Weights of a small GPT-style language model, trained from scratch on English Wikipedia: a variant of Adam for these matrices.
Each number is 128 + 32 x the weight over its row's rms, rounded and kept within 0 to 255. Layers, rows and columns count from 0. Numbers have three digits each. The size before them is the row's rms in percent of the matrix's.

# down: layer 3 MLP down (transposed), 1024x256, rms 0.0558, rows 358-382, columns 128-255
# up: layer 3 MLP up, 1024x256, rms 0.0558, rows 359-382, columns 128-255
down358 118:075151161147074108148115167075146093110149111166079122161129102125109117101085132120090151091147151111166094104191165126130193094151150165118071106193134143139175162131106113099153145137115123101155162135126082148147186131109155133179143149156164050186191111108108138169157167108076135134125146141067143072123054080114139134127136096121144113091142118096101094126192117124089134118115
up359 080:113121164135125161077140094110181146081087178196158111101120153130133172187144177151133142080135103132162126115148101107203123124078110135086108114091103087139149197176128141080106121134129118154108136139140203094131146114118134135152116123093091115153162073114090152183123132125103099076118178162187191065092188102152089168136174110077106113120085108141160164126096117112158137161093
down359 088:067163123136171090135095120117146069136171107120085087166124096121141105131125111147109172158100143159131152134121073146101063102163186114169126087112127099128128095161066065061139159134059158125146148137136056105141123128146137156119184174162093149111116156169131161064145098148099153099150126214088119170092127116135092130130090178128133133145127177178089066123163159084120124143145
up360 089:086109125137139161109111103075121135074184167117094068147153099101183147124087147127115175098180160145138136177113110120107098151161140128133174131173144140127128168098177121171081100140160144109120158172142089145136146119143113158128085090157118170144161147122108167135091114141151155107099108151137057177157146117135083135123123097045100229127094169145138076127173215161083124096101
down360 091:165118150198151116160165116157145063111112145126051136042135121186089088125131146120137106139065158056178151116130097081128144058142147164111174122123140095158167146122148141089093168114069097142165115115112141130148162118156164155137110159137069147121143098122114096129004118128120118094113070104066153144132100166070115159160103141205135059170124115162128185169131049175156088176123
up361 093:160148137124137129158144155151159187112145135154112081124117121052088135168163142098148146141120129143118143097132113120112142163099171144072127139113088107139092146165118142130159142179164133109167116126068151130061169072145107136093138111118093079102114213172100154136142098101087107042126129170096145137174124201133131113132053113091176131106167103145143096130074132117054059173130
down361 088:156096134104132177088101090159144109156107122201198084097126145138141161099075154131154113107122076155058140187165074171089124152138128134085200096123112118124145159174105100093167131084152091092084086084134115155091086141108165152168157093090092115118114227062137125093098114148107138158144115093133169134157127161141125095119127171132168122170112122133088119123142143099237163141087
up362 098:144137113137083163133121068173134140192153178155138129111141092125143132116094122130124098180155078060127094128161148135162127125185130145125155144082101143131120131144059144152062131159136150122061109152151126089146087138120109164164139135100113123128138127145069161105154156116117136146084045141075168124120162133113135159142156115070173118098124155116117125136146135169118111097152
down362 101:084169159135148129146140104108138163084133153103183159110112117141141108135122136167151148152077111204131126146165076148055112096177151090143169130071187182130187210133176095122101073132090174129154203140092137150133152139160120117139118144113121164141131214142058098149084076154114121125174154106162117148179096148154111099094157080093117137136099155076082067131186067152151118065101
up363 095:146142186101105128116117122078136090122099159160126129211110098117163125130127121157137206092156125140104104129139140104128136179080158159175140129108125192066171144126133170108199116150103174125102089048169123070085161156148142141157149120104093118170144133106163123114148151071145116099100085119123109124068105121140179098108134066138127158135103131137111102109149169130098097137179
down363 101:141087108231079089087129185118160112141153094106088183125128114174115185098121116142088168102113149134142125165093146126141101077141150146136089122124120111155076131046151121176120148159178143173131087151144105110134067164140136143110132146182135165085131153104162127110188126132240145104134191127154119135098111113132120152087122115130123097142163087118163140138130085161158125142111
up364 095:108124131153099133105131110191132098151189177111181087144156083119193097111146105143161109139129191114130116090133125186124153163086145133140107114146120149139069132070125189109168165171093085116121051064145158132169092055067158138136072145090096175165095056104126119099155147056124182135108179155142123123130114133107162141103166171191141079163158123104141137150197126166113132096162
down364 093:135126093106103175136153092093133116073084114153132103092159164077125117180153092112118167144087174180067138105088132114139077153150080172117113093093095082107147117110156082092167136113135221083153147157086112177123096135155102114146179128137097179157144124128117127160109105171176140123097161064114162101179138111121138071127142148127163099160125103114115124083165103152170071140107
up365 106:227163124242162108074136136188095157126105072125073109100149092114130109170127108089088153148114194141123107136134099085100156157155083143124118114093121099150089146149119108143107157128200146107178170159172118080110169132086136139111116124103155146111142131139163150129141162155184127135173139129132092115137106066142092159098139155108155051105127137136116106149174090137111147148148
down365 093:177157128162146100167128092119163116110154100140142148039125140160168057152133076112155105155141131115112093174142123121163152135124095114141135162136081102169152109161165064139181178096127148109187065182116116146083125111161128136158205121173140136110171115120157191095080134102142133147122159174164115117122099074128120089116152184119098118115119142119142139119131117143127062176087
up366 095:126122174127087112152128198122170086114141113216086088092214094093160116085131111142159108126140122123038101158108146136128133143109132106106145139151107166142102141069135093095156138129113158102129136100139094133066153175138149164169128160114152172150189146147152132118106114055172127100126072134120164157183120149126116062101141105153123120140136165130145106097160131147099106098083
down366 105:072146159124146101066119131103113144133102156057110107139127133136118092191133115152108142138111108191152040137064103145148148102087139136136129156156134164141134109108160121160145096092144104154111156131177138156119121110077144138147162093155156088117058048134130130092120141131099222156146121142182089119114073078123154176106145062233182147159106132081109112114075115124135137120112
up367 117:113192131143120156151096077114178104110169133193135113077116151091178130102150160097133137174124109137121151143149136111168097151108132155127121154143122113146139079133085073074152143165140110099108150109149108124155107139097100189129145149124113146114158106132104162136166158129098108137122117188098093105159148203138166108127089129154148119101086160150160098149204152176076157121180
down367 111:073104113201130124197095147110133154106148112117131194115104150121125125179153167116131152131124135174122125129173112136120140128088140157176126129165086130129180161126172140126111108077117103065174083110112133088095150139108162145156150132216124186154143101183094136124139148145177164189124098143136087127138193192169156068157154183185087116089126114100149131119210082185180139133088
up368 090:096114168124140109194093141108108136083172126125162073104126130103136165121121095082129120092143168151132177111137111102077145150152038125138138126105102118121133142146119112132126157114148159144097122135085020078101109129124135128107105150156130193159168136154109155059087173102049142070118127129121125158142138148200106112128126121136194174140126121156132040177119116167090129145127
down368 098:141155108151123093103163096145179107131138145106110154120088148155087151081092129082112174104155125173113160106171173060117081089162161129057099117156145093091134105124126118082125115127132123162190195148162066112168151165079134113114097079135115130096083102106095119093124150115162097125106125209124118090175111119162076097125142136164092160143171098136104113118202058108116136208133
up369 107:148144117126148139094155084103135118107165117139102180132175130134159161140110080120165112096141227164122082177122124103158118170074080140147112175183106118041120123070110110118134107143198138091121124155146096108131097156142101110195116084113127113086144139129152199099141168107083187094140149138125140081115161074160099142103154151127111128138125145140152120146231085108077114117097
down369 108:067163150130150126139125062119104071058194150076152108106080169110135117092164145142128147136100099121125151141159123106127123131173190188145110172114132169062133137090114123130097117122091093102123122179123087109131104118169141127124189090146107122146105100164168099112171089142074104150128224161165126108097117142127144143068125162170095165160128152145136187122127132117202125092099
up370 101:128146135130104074090068141124157099138086128128153122132140144129162151159099148089184129137094191165135130099161058123121108125106092144138113191105152112122142117119178101126110065127107135142163110084196067046125155124080121120140089093130134178135138151150112149171134111098097178127139121180132087074125157162077146111129144103170113144140135159106134126138148098155143144153044
down370 090:186101172076139150140096134129094164083141137170143162203123162123148120166184093044080090098136139181066164154187132137112160073133145132176126099129084144137145167150136094163121073111156137112175139103157144136127132124110152088106156157048143130129145069137080148144100134157097183123116127152136113087157164150106137115167140099113113040146186090163123148108106104144108131122108
up371 099:101139180166145070109143068111130160175216105151133087146141117185141167115151112130087078141129168142118125032199102109159103127123081178105166133187109095139123128124168095091144198181146134093119118126152095149135133081134109179100157098093115155149179131208092134064171134095073106132162130119182106107157151155111131134130114091089114080081093134121084110105126165149135152155136
down371 092:144120070138142110101147139127098124151201158157128107137199101128107160153149135157110150141166127151114084093137135158124185166174133158107060108124123199112085159069100138144106103147097109110074107108210139167163126113148159076143180096140157121139161151169128160105115103150157045154126128176128029099182159107191070128124164165110091104102171149107100151145055094159092156142151
up372 105:131144145158125153185142143197100107135093101155145041114145081103153160095137135068216094151136129094075096108115142197113119170086093097135113135137120093143132091154108075126082087130117181108136167059107131154132201120103112167135135100129089136135148108128131131143149161137119090139116136116094157127183175164169122148174151132167137146117121156129158077111107209109121129169134
down372 103:121139125168096121149142074121065160099116192112127135075119176104128178108093100127128107140092102175121105094092191084148107163155101178156159127127177099188142128105089181127130072130110139141166158107057172099109167135067100099133146196146098111136165125214112175112115133147103115092105138108115132088174139219134100082140075150180120087121097044164104095068161158097080130134148
up373 095:143140133103123144145103085147140151143088155095122105086236111116098137137114134120123127183128149150095149078136140129100152157124116155069163174160137146111106087140176164078113170123110149050123118152153126154073142144092129164129162152127165128127073120164114209180133144110138103139130045121148080113175117110134124190104194121194127153121115161159158087192119100157076081110118
down373 095:112082127210242108136115111171199190136165121104127134092143153137160156144110094141146105138086116120145146111138117118159113140181158158121178136175083152153065124094154145130160132099125144118142148138130083128119166137235196145162073100149114109144075165139166126163165092197152150156141103187136166120133132170128128133128094119124144115131156088122140128108114146075110157126135
up374 114:139125132115069166173052123155127115185142153147028091078151118114169128152136132124135155127132122146125171062121157116121097103154147155132128147139174132108133133098133093111066098133146217053108191099138093191060155160115100117150148175110130117133160162166135112128118146069118190128082155088165127104196176094094175074123155134085109116147094157143154104155058196230051162117131
down374 109:125058132138111205100158103155113149043084137090068135096129111124133075168151126132160148111132144112050110131209084151118141134122154114093129180134148094114104140093125125113127096144073156105126120131090137175125129143181119123156118132082137073141167106130061124127073130102125124145107146141150137127098155101149099133155174136190094119090149147136088151158107128211108152201163
up375 105:201154091176091163186067137103142141138151072138102045117109088113193139166170115119168138099109119099104137144136124091114149151136142069153078139128141126099093094157092182116093138135170126117140148154152107135096120155102103199124146126137135194145097161152167157098143110127086118139147149151077168085115179195150118056120166086101127127130049155162167113145154075220121094150117
down375 106:154126137140104165157147079136156056142141140151082165143090165159203158078179167075130119128103086158113185075133140054091154084102162111163096138157109125110113081165149132128113126097126118123138152080076136129139059150149143114107175156114098141118080098145185061134106163108142086061164076122143084106124113172121156069100111092104112139144163164151108120099124145186164117107080
up376 118:183143149132113089127082126195155095173113103081104176121143094134068144113084096114150174165125122124092111127158126144145148143114101098113145114136158138111137127122128182137117130129128184098186154137196132098099168177111110104121156116055102122172169115127171141092160147078131153091127078125126090152114131114127119095088185135168164158093141146122126086140161086134082115084160
down376 120:181096142116151163116096201122182099157112117160115190161087125139193172120171093079126073167057157141161098145157133064103211084100117165088112108128109079160159115129171102156118132124060137181079141118164126116174109144173124124167072131111108091134141074106158132171121120107087168111138162171118137056155138110115197140137112159129134114117100089112097180137117145094164160150070
up377 094:177176146157112143189091113122131165143150123146096173119129126109085160141208102149108113164154123110109126104111105166166083155211098089122112155107168099104172137148125162145120160179136084120063100113103140139086192160117113121145116193115137109144104094111155166138115145159175234126128114115117151100078110088112156129097113146154148046125151106118158054149099146176132153110183
down377 088:080169129109176126063124120105151127147095096162168148169075183178214108149179073086072181077138194150094122120155059083093132093062115128139165104114121078162083115179185161126059148144054152110121073171145173068155183131148164143111128100115172102140134093142129125101130139109123140117156124182149133117165143153139176086070104114093156180087104134081170130097160124106147115168152
up378 098:146122168113133168130074114150156089189156158115147111162128072076143147160196130138218131127116078129060113158175133097124093087131207136134119162116117165161126095124097149070137108127183171114111096063171130190135138128129120103171132162054122124072136150141152127125106113122146178145160075146150098069127131122208148113118158220136112117123111128121156132110125124136100144148127
down378 091:076086117155190194129122164100096174090134118133078083150151170115087117119138128164126136136131130137165129123094119157132133120078143133057132098122110126097113168087085114156107191134068077143099133129117047151116085139089115157067104094090141136128124071189135106151075187147112113178158094132106156152122136073121160131121083114093106117189069115140158162155145121175098118109125
up379 096:150099081136144080160125128088129104175155079108082163062081118085197113182092143102121149063123161146145146084181172143106137128131100140127120162129143123090130120151186120109078150153149153015145133108157128136093130147112119120090138092072091096138152118094091085132206159169109132100163057114114104112115108102062123113145102085146101174102072133144120101108132175160140073051096
down379 100:116152167102140141178129141149151123162116146089109125166103149108114078137136115072114109097106163119107145119211087126119105117110177145101141120126157120113162075118172064104135144109072173153078098106111085110177141146132127084152109133095126172165162130110119143139085104105137160128115164098129177077174091097140148030070184133039091176112125093103134140143157081157115191144152
up380 102:180129141161145144134110097160148149104079134135125190081112152133143124085138143176109146156104118129097141120139101174097131154193130044092154139102111113126101156151110116121129166144113170162110130120157062154106101147084129193079113156114080171100148053117083152165120138100106100119156114131166160208219128131139151099109199108130133134061105131114145093125126126194096095098126
down380 104:124147168207119175111096139143095149148154097134117146151154126104155222153193127132080185123144160113163115117138133111172080185093168120155120094115152126090128138150070191128067148119157136161141128105112128101108125090110131179155111150091155111131152069165145207097135103112102118100161113100131036155183087112089090106119166125130121122112094159080202105166107091193147162169090
up381 097:109132061193106098059156139080112089091142204143105132150111114139168165203147103157155180146099140088057120099146128141144093098104105104133128171094093133105144054107171128130115126164106183112134126103078181130081126111107143098132191151143118130150149130172167146106105178097117170149122098136142146168135133134133117127149131066181113150092131157160148144120133208121183104127136
down381 087:157074070101146146160154107149145144090061117145162101170174149185190113114141175141120119158143099129134161101211146127085114148148135094152190071122163124107159155123132141186092160115096124119115049176155133162105140149181151107145141149118149150121220156095174179138114134101171117133113139134116084112180119106180087128106094121118159155147151141104173141080134124106165139145205
up382 106:110117135137124092146112060170151115144136127129173155158087103111078224099147115134181084148108123097126132085129051145149119164132125088064129175115157122142136163185150183102129141127126163152133149140154155137114196125111105117166131138112121170025104163185121139157137143108167087060165118185096124204180168090135118136146093164091143171138110114148110138185109116114120114128166
down382 094:087061119119179111159157120124115145129060121087112166084096106094116136105128135175095114123054113152168089127173066088134190109177114126130170110155112114085087190137082110116111086126189120152056092133110144173133090107151084076089069069124161164136142072179103100140132119114155144094127098145116158138141179135117132145114155116127077087110133152145167171151144134095132105136103